Part of a small language model's weights: 6 heads of 64.
Each number is 128 + 24 x the weight over its row's rms, rounded and kept within 0 to 255. Layers, rows and columns count from 0. The size above them is the row's rms in percent of the matrix's.

# layer 7 MLP down (transposed), 768x192, rms 0.191, rows 394-429, columns 96-191
size [ 90 110  95 113  93 104  95 111 103 103  88  96 107 101  93  99 101 102 100  94  98 110  93  98  85  99 100 101 106  97 112 109  98 103 102 125]
[[130 123 122 115 140 127 142 139 138 102 122 124 160  86 156 139 156 150 106 115 128 127 130 147  95 120 138 145 150 137 167 144 114 136 142 102  83  92 141 105 201 122 127 147 149 162 111 140 118 154  97 174 109 140  84 107 111 117 146 102 167 134 180 114  99 113  85 139 103 147 153 119 108 177 115 174 166 154 135 120 153 139 117 163 135 123  93 129 164 124 123 129 116 152  73  64]
 [137 141 164 132 123 159 122 160 117 145 131 117 186 129 155 101 141 114 134 150  89 159 122 123 115 121  97 140 162  93 144 126 155 120 111 154 180 106 116 134 139 150  91  90 129  83 119  92 125 112 110 160 146 140 124 126 117 126 141 141 130  82 121 104 131 143 138  93 105  60 134 114 137 141 158 135 132 143 124 107 116 128 150  90 115 110  94 135 112 113 136 151 150 119 142 142]
 [148 118 134 187 127 127 100 153 123 121 114 106 154 138 115 119 100 127 127 139  99 147 147 124 121  94 171 147 112 151 144 143 122 101  82 127 140 102 148  65 129 103  40 138 113 117 152 124 125 113 139  81 175 162 112 119  95 108 121 156 122 137 160 119 119 180 116  78 113 134 113 127 165 122 144 164 128 129 165 126 163 119  83  97 129 127 121 157 159 147 186 146 125 109 112 179]
 [179 138 140 120 131 106 155 105 126 143 102 110 150 168 126 138 149 128  97 105  98 131  61 176 151 165 148  90 133  79 128 136 125 135 123 121 114 151  98 129 121 124 125 151 141 137 140 169  86 120 136 118 159  84 125 112 182 145 143 134 111 168 133 107 111 102 160 152 118  98 138 152 154 120 119 107 141 163 164 154 109 115 132 120 129 167 119 128 120 145 109 118 117 120 166  89]
 [118 156 138 140 103 120 172 138 136 131 135 150 114 155 169 112 125 155 107  73 124 143 170 121 139 134 125 135 139 158 111 134 134 109  89 149 126 164 100 141 149 122 137 139 130 109 117 147 129 172 127 115 152 109 160 143 117  87 117 146 128 111 129 129 119 105  82 103 116 125 109 159 129 146 111 125 103 142  98 172 113 127 134 102 133 166 129 112 173 125 131  97 163 141 137 138]
 [117 104 110  92 135  89 149 101 176 143 124 109 145  92 172 146 109 153 116 103 106 111 113 119 120 147 139  92 115 111 116 120 137 192 159 133 169 150 138 107 132  97  99 116 137 181 175 101 160 125 106 132 114 167 154 117  85 154 133 140 135 125 121 112  99 139 119 147 136 131 109 116  95 135 107 123 123 144 134  94 151 135 137  89  89 160 125  84 114 137 118  94 141 105 127 145]
 [ 94 143 120 112 131 140 112 132  74 150 120 145 126 108 165  84 197 128 125 133  87 148 131 140 107  98 118  74 151  95 105 148 145 166 146 111 126 152  97 100 116 136  91 141 169 142 109 137 166 132 176 126 138 100 109 143 115 130  99 142 142  81  97 129 124 120 131 172 156 119 119 143 144 193 137 125 133 132 142  97  84 111 118 107 110 122 146 119 153 121  78 122 101 134 144 133]
 [159 164 152 169 100  97 104 102 122 103 137 123 145 106 156 118  96 127 125 123 135 139 194  99 121  83 115  96 127 158 154 149 136 163 137 136 143 122 136 104 154 157 145 134 130 138 106 180 149 179 128 147 143 116 127 151  57 117 122 134 145 120 106 150 129  97 140 107 159 129 123 116 147 195 118 110 146 154 144 158 152 122 140  94  73 150 151 124 138 131 125  53 113 129 105 138]
 [125 161 168 106 145 128 130 175 129 138 136 158 135 109  89 154 144 135 102 115 175 106 126  87 103 129 116  89 131 132 108 131 104 141 126 113 131  91 170 154 137  69  92 109 131 143 128 122 105 134 143 139 126 106 153 168  75  90 161 125  92 153 166 136 120 147 119 138 109 165 183 170 100 147 122 158 114 107 141 119 143 157 114 119 150 167 157 113 133  85 121 118 102 137  97 137]
 [122 104 124 141 136 139 148 164 123 150 114 132 110 144 100 113 119 120 152 109 158 105 115 133 136  98 123 126 162 133 146 118  96 159  66 103  90 114 103 133 110 131  91 151 117 124 121 151 126 133  96 117 110 133  93 121  91 113 129 132  97 105 145 104 135 130 136 134 105 143 136 122 152 147 166 134 107  96 100 112  97 154 126 170 126 131  81 137 107 121 112 117 168  91 110 137]
 [161 112 137 159 114 151 180 152 121 146 123 163 110 101 111 101 113 147 132 106  89 144 131 106 138 134 137 105 142 119  91 106 121 103 107 106 110 113 126 118 109 146 103 118 146  90 104 136 118 116 160 102 107 130 158 124 141 177 133 162 113 108 101 143 157 128 117 140 106 105 102 142 123 134 139 164 158 145 133 133 138 148 108 116 106 105 125 139 125 139 126 116  78 100 132 142]
 [107 136 126 137 146  91 111 132 102 186 163 132  73 116 127 130 101 154 142  89 125 106 135 147 109 136 113 137 150  83  98  84 113 105 150  92 114 143 135 177 128  94  97 137 142 146 151 127 151 117 108 142 139 169 169 105 135 122 148 114 115 139 139 109 108 135 113 102 184  97 121 153 148 154 131 111  99  88 131 160  94 105  97 114 148 123 117 162 143 168 132 103 155 134 161 126]
 [122 142  91  95 112 112 113 101 114 152 129 178 157 150 130 161 176 120 167 130 137 137 151  76 101 139 101 151 142 117 152 143 115  66 177 136 114 144 136 137 110 122 131 179 118 140 102 150 151 118 144 157 175 139  87 130 113 141 130 113 117 148 144 162 147 129 109 123 127 130 104  40 169 104  98  90 133  91 133  85  98 120 108 134 159 117 185 142 112 143 143 150 146 144 148 164]
 [165 137  77 152 148 137 108 131 139 112 164  99 162 142 135 136 181 105 100 129 154 106  55 144 120 110 138 145 124 122 160 135 118 143 141 107 117 143 101 138 173 101 167  95 141 171 122 137 164 144 130  76 132 131 150 110 123 154 116 132 123 165 175 114 114 117 128 138  95 109 100 148 165 123 139 151 110  96 100 144 123 147 155  96 145 125 142 118 104 144 140 111 116 128 126 145]
 [132 120 136 158 101  72 132  95  90 124 113 193 151 139 134 113 171 121 116  92 116 157 100 105 135 129 120 107 108 109 121 137 134 175 182 122 156  98 207 128 155 175  79 144 132 129 123 107 100 170 131 115 143 147 137 165 124 124 100 128 158 136 143 126 144 123 152 139 124 132 127 123 172 132 135 115 125 150 105 153 142 144 111 115 118  85 151 118 119 106 136 174  87 162 106  87]
 [140  91 128 109 152 115 109 106 134 126  79 138 135 143 122 154 168 159 135 143 128  95 142 140 102 145 115 101 114 121 156  89 146 167 138  99 130 134 152 130 145 153 132 123  81 101 158 136 146 125 136 181 164 110 145 139 165 165 140 148 148  91 117  98 144 165 142 157 132 107 121 143 112 158 122 136  85 140 143 136 139  87 125  97 149 144 114 135 131 116 131 145 116 124 138 138]
 [146 133 111 130 114 117 101  76 116 111 146 158 116 136 112 143 147 122 116 173 123 184 119 111 112 136 115 127 158 133 159 127 145 124 122 156 136 132 126 106 116 139 161 135 159 119  86 128 161 111 111 133 140 170 147 187 197 153 139  84  82 131 112  99 129 109 166 126 155 124 161 103 127  88 137 160 138 138 156 161 109 122  70  73 105 149 118 109 116 123  93  97 148 134 154 169]
 [142 102 140 147 124 110 112 121 121 171  87  93 108 101 117 103 119 130  91 120 109 123  72 106 109 114 147 102  99 133 121 157 117 135 117 125 134 108  92 137 118 144 117 172 140 145 107  95 163 104 151 158 126 117 106 151 125 121  99 122 145 133 124 133 157 115 100 143  97 119 126 110 122 137 146 132 130 143 129 103 138 162 125 134 153 131 135 147  76  90 153 172 128 158 169 109]
 [122  83 110 139 149 105 151 132 166 113 101 119 145 112 113  85 128 161 134 134 176 119 111 145 113 104 128 114 151 152 123 126 155 122 116 140 118 172 105 101 195 157 136 133 151 151 145 140 112 142  80 152 115 152 154 189 112 124 177 132 143 148 129 141 124 115  97 124 126 154 150 111 112 132 165 143  91 127 149 115 118  96 126  92 102 109  93 167  82 106 137 104 118 137 154 100]
 [123  90 141  97 142  99 107 132 149 104 109 147 126 109 164 157 177 118 134 129 136 120 135 155 163 129 157 122 124 129 124 136 126 138  97 144 108 116  85 124 127 165  89 117 137 128 151 177 128 113 112 114 103 140 133 104 136 145 147 129 132 181 122 143 148 142 123 173 130 127 103 133 120  64 128 110 130 169 140  54  98 150 125  96 137 166 156 155 111 121 129 133 120 142  91 138]
 [159 181 125 141 123  80 137 108 117 112  94 117 130 115 139 147  87 153 129 108  89 112 112 114 142 137 110 201 119 151 150 139 109 136 115 166 109 132 156 137 102 143 135 147 126 151  87  94 129 102 111 110 142 112  76 135 140 110  86  98 152 135 152 152 127 135 141 143 101 121 111 127 125 155  97 148 111  94 152 130 144 126 168  71 146 122 113 129 153 121  91 151 138  83  88 128]
 [ 96 123 159 152 141 111  92 110 201 134 102 102 138 104 116  97 142 155 170 101 113 102 120 137 163 178 128 150 116 139 121 122  91 141 104 141 132 119 118 166 124 124 115 142 126 187 138 137  98 164  97 204 146 112 140 111 138 116 104 163 124 102 120 157 111 165 143 107 155 100 117 112 108 117 140 112 141 134 118 142 108 111  88 144  72 145 112 140 114 143 166  93 147 122 149 136]
 [110 151 132 159 138 101 137 120 176 125 141 122 175 115 103 105 108 138 120 159  96  88 132 127 134 104 136 102 161 129  98  93 118  72 123 127 129 105 148 143 118 172 132  93 110 148 148 137 128 150 120 124 164 122 129 156 170 154 164 142 115 100 130  84 135 148 128 174 134  88 125 142 134 116 150 180 156 177 142  92 166 117 116  93 128 134  96 132 160 121 147 153 113  78 153 134]
 [156 147 100  87 107 119 173 115 104  97 118 136 150 161  92 105  86 137 153 122 118 106 120 121 170  95 155  95 162 136  98  97 175 138 116 114  80 111 132 113 134 119 164 110 121 119 172 105 136 133 172 130  97 174 115 121 102 129 131 137 163  89 114 118 161 103 131 104 110 132 137 153 161 168 159 168 134 120 114 137 148 129  88 109 128 129 129 117 151 135 107  73 149 159 142 120]
 [114 124 111 103 126 119 128 128 115 142 129 156 102 109 120 135  96 140 151 156 132 131 132 146  89 150 128 102 123  90  96 184 144 109 182 118 143  72 131 133 140 117 158 166 141 151 122 178 120 153 134 123 180 161 146 130 123 117 113 124 149 131 129 171 121  99 111 136 141 144 111  97 129 156 108 111 147 144 131  51 100 148 146 122 110 130 140 129 132 169 155 123 149 119 117  97]
 [135 107 167 103 116 142  90 152 178 111 104  94 154 142 158  96 114 130 110 152 102 121 101 151 135 133 109 148 126 140 139 151 109  77 107 142 118 101 120 115 142  92 135 125 116 134 107 125 123 149  97 172 133 111  53 151 172 126 120 130 116 137  82 158 151 118 159 127 124 120 137 106 147  92 147  83  99 106 171 107  99 121 147  99  75 159 148 137 157 102 133 170 132 114 117 151]
 [119 138 106 139 155 138 134 103 104 149 181 163 139  90 108 102 177 186 163 133 129  78 150 104 128 145 156 117 130 121 173 122 167 156 130 140 112 105 147 172 154 160 142 135 132  98 136 126  80  97 145 131 135  90 153 160 151 187 113 127 140 188 126  92 120 106 125 118  90  75 127  86 131 118 149 146 151 103 133 121  97 152 122 152 131 160 108  91 171 145  95 118 160 119 135 153]
 [124 106 148 125 127 173 118 149  98 140 111 117 120 160 135 129 107 107 166 161 107 124  96 164 103 134 126 152 134 123 101 127 127 105 105 107 144 130  99 141 116 100  94 128 109 125 131 175 110 172 138 100  90 163  93 145 132 143  97 163  90 190 169 119 125 126 117 127 151 107 138 167 131 138 155  73 164 141 126 140 121 140 119 162 147 173 112 146 142 123 204 143 121  82  95 135]
 [142 130 105 146 101  84 157 139  92  98  92 149 110 105  92  65 167 129 132 100 132 154 135 110  84 150 118 126 146 100 122 157 146  91 166 146 130 118 148 179 124 152 129 119 138  92 111 157 143 120 123 135 172  97 128 134 157 103 147 129 132 125 152 111 104 123 141 144 114  89  70 128 164 129  88 120 143 104 141 115 145 132 145  97 107 117 110 140 103 138 111 139 133 132 101 133]
 [134 144 136 141 176 123 126 141 194 129 107 105  93 100 127 170 156 142 167 143 146 148 116 111 163 139 119 120 115  78 134 146  72 126 154  96 103  63 124 122 112 128 135 128 169 143 144 138 104  98 148 159 139 104 113 146 123 126 166 126 131 124 106 141  86 131 110 137 105 129 104 127 149 106 190 148 127 138 141 115 185  97 145 148 120 129 140 133 125 148 116  98 121 136 109 105]
 [144 132 145 115 104 113 122 133 124 136 110 151 115 141  90 142 142 165 109 154 145 156 111 136 115 149 179 113 123 115 148 119 144 143 136 114 112 124  97 186 129 128 125 145 124 140 152 145 164 129 103 157 118 150 101 107 119  84 132 152 150  82 114 121 174 135 107  88 139 147 116 169 110 113 120 116 124 117 150 150  79 127 150 117 141 122  88 105 114 179 150 143 138 133 104 155]
 [139 174  88 143 100 153 105  98 158 150 113 155 143 161 134  97 137  93 136 133 126 118 102 100 173  94 114 154  93 104 108 174 144 129 108 121 182 148 120 142 125 144 115 124 120 127 143 132 145 153 137 130 155 123 126  89  76 156 169 159 137 132 122 157 135 110 124 134 131 122  74 116  98 131 129 117 127 114  92 120 142 155 150 183 136 137 138 124 137 136 127 111 117 141 138 147]
 [106 141  67 143 138 143 136 116 145  93 179 137 118 125 102  94 134 150 168 122  89 151 114 120 147 120 138 116 135 145  85 151 159 130 119 145 126 148 157 164 164 135 130 115 160  92 133 137  84  94  99 128 162 139 129 100 120 140 100 152 124 135 137 109 123 143 127 123 136  85 133 110 165 110 137 126  68  87 143 151 134 134 102 154 129 156 128  95 114 132 114 110 165  91 189  71]
 [109 133 149 161 129 152 114  81 142 128 138 134 112 103 121 121 126 148 161 101 172 163 103 141 115 112 149 152  97 147 141 122  93  96 133 170 123  71 103 142  72 199 161 134  93 116 128 114 116 144  98 142 134 140 107 102 129 119 110 143 112 106 130 124 147 134 128 114 122 133  79  85 170 142 145 124 154 156 152 112 131  63 110 115 166 125 129 105 127 116 132 155 154 154 111 133]
 [ 93 117 127 135 125 181 102  50 109 130 133 151 131 109 118 134 165 115 151 147  99 124 114 118 142 112 154 115  98 169 118 162 174 142 128 111  98  91 111  99  85 125 165 132 116 100 161 141 126 125 100 119 115 163 145 104 135 141 127  90  97 147 130 111 148 142 150 132 121 121 172 140 132 113 142 154 130 139 120 138 113 123 125 142 125 155 158 121  88 123 164 111  80 114 169 176]
 [132 117 187 108 128  93 161 124 146 141 125 106 125  94  89 122 131 161 161 134 126 108 125  75 114 138  83 116 116 152 152 142 129  88 137 117 105 124  86 124 144 102 150 134 135 126 114 142 133 119 140 138 133 105 132 130 110 109 120 115 154 141 119 118 147 119 140 115 126 110 105 110 131 186  98 139 120 103 132 176 122 168 135 139 163 151 138 156 132 128 155 139  99 144 115 118]]
# layer 7 MLP up, 768x192, rms 0.181, rows 395-430, columns 96-191
size [104 102  99  99  96  98 101  96  98 102  98 105  95  94 101 104  92  98  96  91 102 102  96  95  98  99  99 112 100 102  97  99  98  99 109 103]
[[147 124  69 102 103 118 110 121 121 146 123 120 141 111 162 161 132 101  96 154 142 157 123 155 139 142  90 150 117 123 123 143 105  90 140 109 101 115 134 119  86 108 148 133  99 135 121 164 128 115  72 132 114  85  77 115 121 133 112 132 113 129 141 122  71 153 112 143 126 121 143 106 163 167 120 151 122  84 151 187 109 106 155  99 111 138 136 136 109 114 114 122 159 116 105 132]
 [101 143 122 120 125 149 151 126  81 140 126 125 129 155 141 123 123 129 131 132 134 141 188 155 162 131 127 128 118  72 109 138 127 124 178 173  98 129 116 109  92  95 153 146 140 187 127 111 130 148 143 124 115 129 136 134 132 154 154 111 151 131 107 135 102 144 150 158 170 130 126  94 124 138 131 136 157 129 132 147 128 132 138  80 124 137 185 133 118 128  97 137 105 126 123 138]
 [ 92  78 125 147 153 129 143 127 118 127 136 128 126 144 151 166  96 136 146 141 136 170 128 142 124 145 140  95 146 147 111 123 141 135 102 121 104 117 135 114 143 109 131 144  98 139 152  99 111 158 131 135  62 127  56 165 115 129  90  63 105 121 151 128 128 109 125 116 166 146 143 147  81 127 129 142 130 102  94 104 165 143 102 104 136 111 169  99 108 178 106 110 143 159 143  99]
 [177 164 134 149 125 152 103 135 129 133 127 125 117  81 134 157 105 135 107 118 154 135 147 157 115 148 111 129 106 102 113 134 181 109 128 165 103 125 102 142 131 135 161  80 145  97 129 140 127 118 130 133  91 124 114 149 114 141 150 130 140 113 146  97 101 109 109 148 111 156 128 120 138 118 120 135 107 114 124 112 121 125 116 127 179 186  95  97 137 116 147 128  85 154 113  93]
 [115 143  94 171 117 132 147 150 144 103 146  85 153 120 107 136  94 131 140 193 112 123 138  96  99 145 153 134 118 111  93 151 168 120 162 126 181 151 113 109 109 123 118 172 128 165 142 146  99 121 106 134 147 141 120 143 156 138 103 116 132 144  90  80 153 135 148  99 128 119 159 114 109 136  98 162 118 114 104 125 131 109 126 135 132 155 138 106 160 110 126 133 144 154  96 105]
 [125 112 118 109  93 145 156 124 152  82 152 144 152 152 145 131 150 114 104 156 121 142  96 161 140 127 146  90 143 140 136 150 130 116 145  96 114 106 154 108  88 131 136 147 120 123 134 121 124 121  97 163 144 171 146 132 133 156 119  92  99 164 149 137 127 132 101 117 142 146 135 141 123 125 146 101 120  97 192  70 122 128 164 148 110 127 150 128 173 142 103 122 153 137 162  97]
 [125 103  97 126 144 115 137 153  97 175 101 144 140 154 112 110 122 129 178 136 141  97 123 129 110 133 142 132 108  75 161 124 116  75  93 126 112  96 151 116 123 107 135 144 142 112 162  95 154 182 117  83 128 105 124 144 146 141 150 155  86 116 165 128 127  79  84 117 132 130 109 116 126 153  94  68 146 118 163 157 111 133  84 102 149 144 114 162 122 163 123 175 124 160 147 113]
 [127 109 134 137  45 126 119 128 146 141 137 113 124 137 109 157 132  92 104  82 109 178 152 171 133  92 101 104 166 164 136 171 131 139 106 106 149 137 154 141 119 123 155 154 158 123 113 131 133 128 108 158 135 115 159 113  78 120 128 110 158 120  73 149 112 142  99 105 166 105 141 119 128 107 119 168 108 146 156 143  94 163 138 150 118 141 131 137 169 102 113 167  97  92 115 132]
 [102 168 155 110  95  60 141 111 119 121 139  73 100 122 131 148 122 149 147 132 107 125 123 110 142 126 121 156 101 138 168 120 121  95 130 108 115 115 133 115 104 143 140 144 147 148  96 151 152 139 123 134 146 137 137 117 139 112 130 103 153 139 146 125 164 145 126 127 165  93 114 129 145 138 130 114 119  99 151 134 160 121 140 136  90 155 159 128 125 124 136 119 172 120 165 100]
 [138  89 124 101  93 104 145 126 101 134 167 118 124 127 161 168 118 138 158 109 110 122 120 112  91 112 125 141 133  97 114 136 146 125 157 121 112 137 141 145 164 133 139  56 143 122 110 112 125 129 100 159 134 146 158 128 114 136 163 111  97  97 114 136 131 109 119 146 179 104 121 136  88  97  88 143 148 131 133 135  73  84 102  81 104  73 124 166 134 149 129 100 113 102  96 119]
 [116  85  87 127 139 121 114 115 193  99  95 133 142  89  86 141 116  99 124 136 148 126 115 154 112 104 131 123  77 163 137 158 109 104 119 110 100 108 141 115  73  79 100 135 134 131 144 145 155 162 149 108 103 110 106 136 157 121 131 128  90 102 129 147 139 141 164 141 113 161 123 146 101 139 117 163 139 143  97 118 145  99 149 115 110 165 106  97 115 135 125 148 136 100 102 175]
 [122 111 132 132 133 125 163 140 118 133 126 134 141 103 153 145 139  94 198  89 134 130 133 148  84 153 175 114  89 102 132 120 136 121 109 148 111  82 148  97 115 123 145 119 136 145 141 154 110  94 132 118 106  82  97  91 146 156 143 104 160 132 159 156  96 104 132 124 111 122 157 139 116 108 116  84 144 123 112 145 120  80 121 120 115 137 119 126 170 123 128 147 128  93 144 107]
 [119 125 118 117 172 156 122  94 136 130 143 103  90 129 160 115  84 135 102 109 161  93 111  81 137 149 120 138 139  98 123 146 145 136  76 125 148 113 135 113  76  91  93  89 117  82 151 136 138 135 169 150  90 113 106 115 141  92 134 102 124 110 136 151 112 126 139 121 182 148 132 123  84 139 149 114 118 139 140 145 111 151 102 105 153 122  97 168 127 147 109  95 133 108 144  57]
 [163 132 150 185 134 159 142 158 186 145 123 127 124  99 159 144 105 120 155 137 155 107 131 153 104 119 194 161 110 126 137 129 123 147 113 145 150 127 129 147 106 117 136 123 115 100 162 120 110 103 146 114 134  78 153 130 106 148 119 127 138 107 112 126  91 145 132  95 145 118  99 108 148 134 128 110 163  87 124  82 144  91  82 142 158 174 113 188 104 125 131  88 112 131 178 135]
 [175 102 144  91 137 131 151 117 145 161 114  87  94 146  94 115 123 125 116 120  84  63 107 124  98 114 103 138  96  75 125 134 100 124 133 127 126 129  88 132 141 138 170 151 133 120 141 138 129 162 180 152 113 122 154 123 129  75 116 119 136 118  81 116 125 139 122 149  86 122 120 118 132 168 132 131 154 118 140 152 110  86 103 118 121 127 143  88 103 191 126 172 133 111 140 150]
 [138 123 120 146  87 140 115 107 125 149 104 116 106 145 132 149  67 130 128 139 115 154 109  99 130 107 108 115 104  76 111 106 143 179 157 130 126 135 114 101 145 127 130 130 147  68 129 160 120  98 113 119 144 158 160 129 153 122 145 116 119 149 143 130 157 101 118 128 119 129 116 120  78 112  87 117  67 123 143 123 137 176 130  96 118 155 140 156 150  97 107 140 214 154 142 119]
 [151 120 121 156 108 135 139 109 150 126 146 168 136 153 148 157 120 115 178 183  95 152 147 135 155 159 102 124 108 119  94 130 112 149 110 136 132 128 125 102  99 126 109  89 123 169  91 134 129 144 110 113 180 124 143 133 140 123 134 135 114 148 113 140 105  91 134 176 163 175 150 149 108 124 141 128 136  53 118 115 121 152 131 167 123  68 123 144 170 145 129 132  84  99 122 115]
 [ 70 138 161 126  96 110 162 156 113 108 167  97 101 154 126 150  91 178 167 128  81 152 151 145 117 125 127 173 134 139 129 197 120 135 128 109 141 139 108 171 118 175 149  92 171 122 167 133 130 148 112 124 118 129 105 161 161  85 134  81  99 126 106 126 124 137 128 124 116 138 147 133 136 127 107 147 123 120 123 183 112 135 158 106 153 139 105 110 120 129 118 153 101 106 128 117]
 [125 149  77 121 121 146  93 118 122 166 123  82 135  93 149 116 145 140 109 110 112  89 131 150 156 153 116 114 128  83 130 146 164 110  77  85 119 129 140 126 139 142 103  98 108 117 121 157 131  94 125 165 121 128 158 124 107 157 123 114  97 177 121 159 148 135 102 119 121 111  98 111 151 174 142 132 133 128 101  98 129 108 152 123 152 137 137 136 155 199 121 129 122 121 137  68]
 [122 100 114 114 161 166 110 123 134 115  92 120 109  82 136  92 136  72 148 122 130  95 115 109 145 107 154 125 137 104 103 163  81 140 131 111 138 114 115  93 153 126 134 136 171 132 140 158  88 149 154 167 122 138 145 115 132 173 127 170 118  66 137 126 102 163 114 102  99 139 146 101 119 146 114 137 126 136 117 116 107 139  43 148  96 121 170 121 119 145 148 119 134  81 116 130]
 [116 126 106 149 118 134  92 126 104 157 165 129 125  99  80 154 120 110 170 125 144 110 183 109 101 119 133 136  87 107 116 136 172 156 101  93  92  90 124 128 143 162 156 156 105 155 113 147  91 153 140 149 150 124 144 163 139 133 129 189 137 155  91 115  95 137 152  89 128  93 105 114 129 149 114 104 120 148 147 149 107  94 125 162 146 130 159  85 151 124  95 120 139  94 102 136]
 [122 163  89 165 140 128  85 120 131 102 151 124 153 114 160 107 141 103 140 162 156 102  93 177 112 119  88 110 113  86 163 112  85 130 126 164 135 128 165 156 114 145 139 113 172 112 116 112 153 105 135 146 150 108 132 129 103 178 154 116 129  92 121  95 154 118 162 108 139  76 118 122 103 137  86 158 116 103 111  98  91 143  75 112  87 125 141 133 138 181 134 125 170 140 118  98]
 [138 129 160 139 148 122 138 119 169 126 111 119  91 150  78 135 113 157 139 115 129 134 122 173 137 154 115  95 141 125 131 144 115 107 158 105 110 134 120 115 133 157 138 140 116 140  99 137 168 129 154 147 181 135 104 130 152 129 110 133  91 131 145 158 140  99 121 145 128 124 155 145 131 120 100 166 120  87 120 100 127 106 173 116  61 111 129 122 101 136 138 132 131 129  97 111]
 [151 105 124 134 136 123 143  95 144 118 116 105 154  98 124 145 135 161 113 143  92  92 161 109 181 143 126 172 153 173 114 140 116 122 108 109 128 123 170 145 113  99 143 134 154 118 109 108 155 127 133 110  98 160 131  83  98 124 151  89 106 109 119 140 145 172 123  99 124 149 102  72 171 133  95 133 137 132 143 171 123 126 129 113 138 125 114 110 164 123 112 126  83 107 132 156]
 [137 102 146 113 137 172 139 128 107 120 123 131 113 113 116 105 125 110 115 115 140 139 149 136 142 141 101 133 139 142 118 137 149 127 155 118 101 131 121 110 120 111 121 117 157 109 125 146 120 175 136 125 125 144 136 116 125  83 123 140 134  91 133 109  79 145  84 121 128 145 165 137 127 178 109 117 157 112 124  95  86 131  54 111 128 177 134 149  95 131 134 128 141 113 100 107]
 [105 146 114 104 143 143 125 134 156 116 137 117 124 141 150 182 138 119 107 107 128 115 138 139 133 113 115 114 108 150  94 120 130  75 156  98 107 127 167 114 116  79 139 176 132 154 106  98 116 189 117  94 132 168 141 114 102 116 128  94 156 134 105 101 127 117 108 132 141 129 118 105  76 127 104  62 146 129 111 146 102 123 118  82 140 129 122 121 137 139 181 137  96 132 132  77]
 [149 163 136 124 120 134 104 106 134 157 145  79 139 136 159 155  92 110 143 110 128 136 134 136 168 142 156 124 151 126 141 105 148 139 110 156 166 110 126 145 111 152 105  90 204 168 141 119 157 136 136 182  97 127 175 136 141  95 106  99 133 131 125 102 163 166 122 101  83 127  77 111 113  94 121 138 124 133 104  83 139 152 124 134  94 109 107 135  99 119 108  94  92  99 107 155]
 [126 101 117 135 147 157 122 149 146 149 177 139 106 112 115 148 102 130 119 152 175 127 141 107 148 130 131 142 129 115 168 155 140 129 111  96 108 140 155 122 156 128 155 105 132 167 139 137 102 144 137 118 110 143 109 121  97 152 163 106 116 113 113 114 123 145 110 117 122 118 127 130 116 114 142  99 110 125 128  75 169 142  94 171 145 125 132 120 144 122 113 118 167 162  98 127]
 [160 158 104 186 134 130 125  85 157 151 149 127 145 139  93  89 110 129 144 129 110 128 163 156 145 143 159 138 130 127  99 139 146  85 161 104 137 117 128 128 160 125 110 146 118 146 160  94 115 171 117 140 123 156 138 143 134  94 154 117 108 137 146 153 147 144 143 158  69 138 136 128 137 131 127 143  85 119 125  56 126  91 141 153 107 115 115 140 109 139 167 108 122 106 114 107]
 [104 110 159 148 139 135 154 118 171 119 139 120 118 101 111 115 149 116 130 137 125 154 105 117 168 142 152 108 113 135 164 108 113 140 116 148 130 131 149  82 126 142 118 127 169  83  96  92  97 136 125 169 118  88 122 117 175 112 111 154 145 134 176  91 110 109 111 126 100 114 159 140 147 108 158 114 120 127  70  85 139 175 120 111 112 159 106 122 101 123 143 103 125 130 104 117]
 [123 132 112 133  92 108 134 142 130 138  87 113 145 102 132 142 136 152 125 144 130  79  82 162 143  97 119 130 122 131 154 112 159 124 157 148 106 141 137 150 121 119 118 122 100 107 151 154 112  98 130 130 122  87 129 123 154 122  72  99 116 141 118  42 129 144 130  97 149 127 113 103 129 142 135 134 131 218 138  99 175 122  95  98  89 121 145 127 177 132 101 117 164 142  93 158]
 [114  96 135 120 132 142 113 125 162  92 122 113 108 106 128 117 125  92 136 122  89  71 137 148 148  92 159 134 134  99 115 108 167 139 115  96 149 173 112 131 124 142 152  49 131 114 139 127 159  97 103 129 118 152 145 113 102 135 164 130 107 143 141 133 143 158 156 112 166 122  87 161 113 131  89 146 149 125 133 144 114 133 149 128 132 127  87 126 134 141  88 139  85 129 126 108]
 [ 87 146 142 138 142 130 107 122 141 120 141 129 136 164 143 132 149 137 129 120  83 124 139 114 186 116 172 167 102 109 104 153 145 127 137 130 157 116 110  65 162 120 107 124 114 105  91 149 111 112  89 156 115 138 130  95 178 163 117 109 121  79 136 151 129 194 116 130 158 109 121 140 107 174  98 129 151 122 111 100  73 183 123  99  92 179 122 155 143 142 109 120 104 115  81  94]
 [123 111 142 131 102 149 130 165 162 135  87 111 101 122 180 113 101  90 137 134 112 108 131 136  85 131  96 152 106  99 101 107 136 181 159 192 139 124 128 161 140 172 124 125 120 108 125 124 112 106 129 143 150 135 137 129 123  94 123 159 114 101 119 128 142 145 110 110 132 115 108 127 118 160 116 100 142 127 184 101 109 138 137 125  87 125 134 127 127 100 105 134 123 115  94 152]
 [153 100 133  97 109  99 118 156 145 117 136 100 135 127 130 155 130 148 149 142 109  98 133 135 126 146 153 125 155 118 135 117 134 112  91 105 138  85 148  65 139 118 152 112 152 128 154  99 174 145 117 118 110 142 131 119  76 100 114 113  91 119  91 124 107 130 120 104  85  74 114 113 164 131 129 129 157  87 107 168  91 169 115 164 118 117  96 112 150 120 185 105  92 132 115 107]
 [171 141 122  99 137 146 141 103 157 128 145 111 138  99 124 132 122 116 135  85 133 158 139 102  96 154 108 138 114 114  92 146 171 118 156 144 149 100 176 126 157 142 146 118 117 135 151 181 109 117 112 131 175 105  90 126  97 112 176 135 125 105 122 148 131 178 100 153 145 166 141  90 168  94 120 116 191 109 121 105 126 120 147 155 170 127 132  80 132 184 119 119 143 117 107 147]]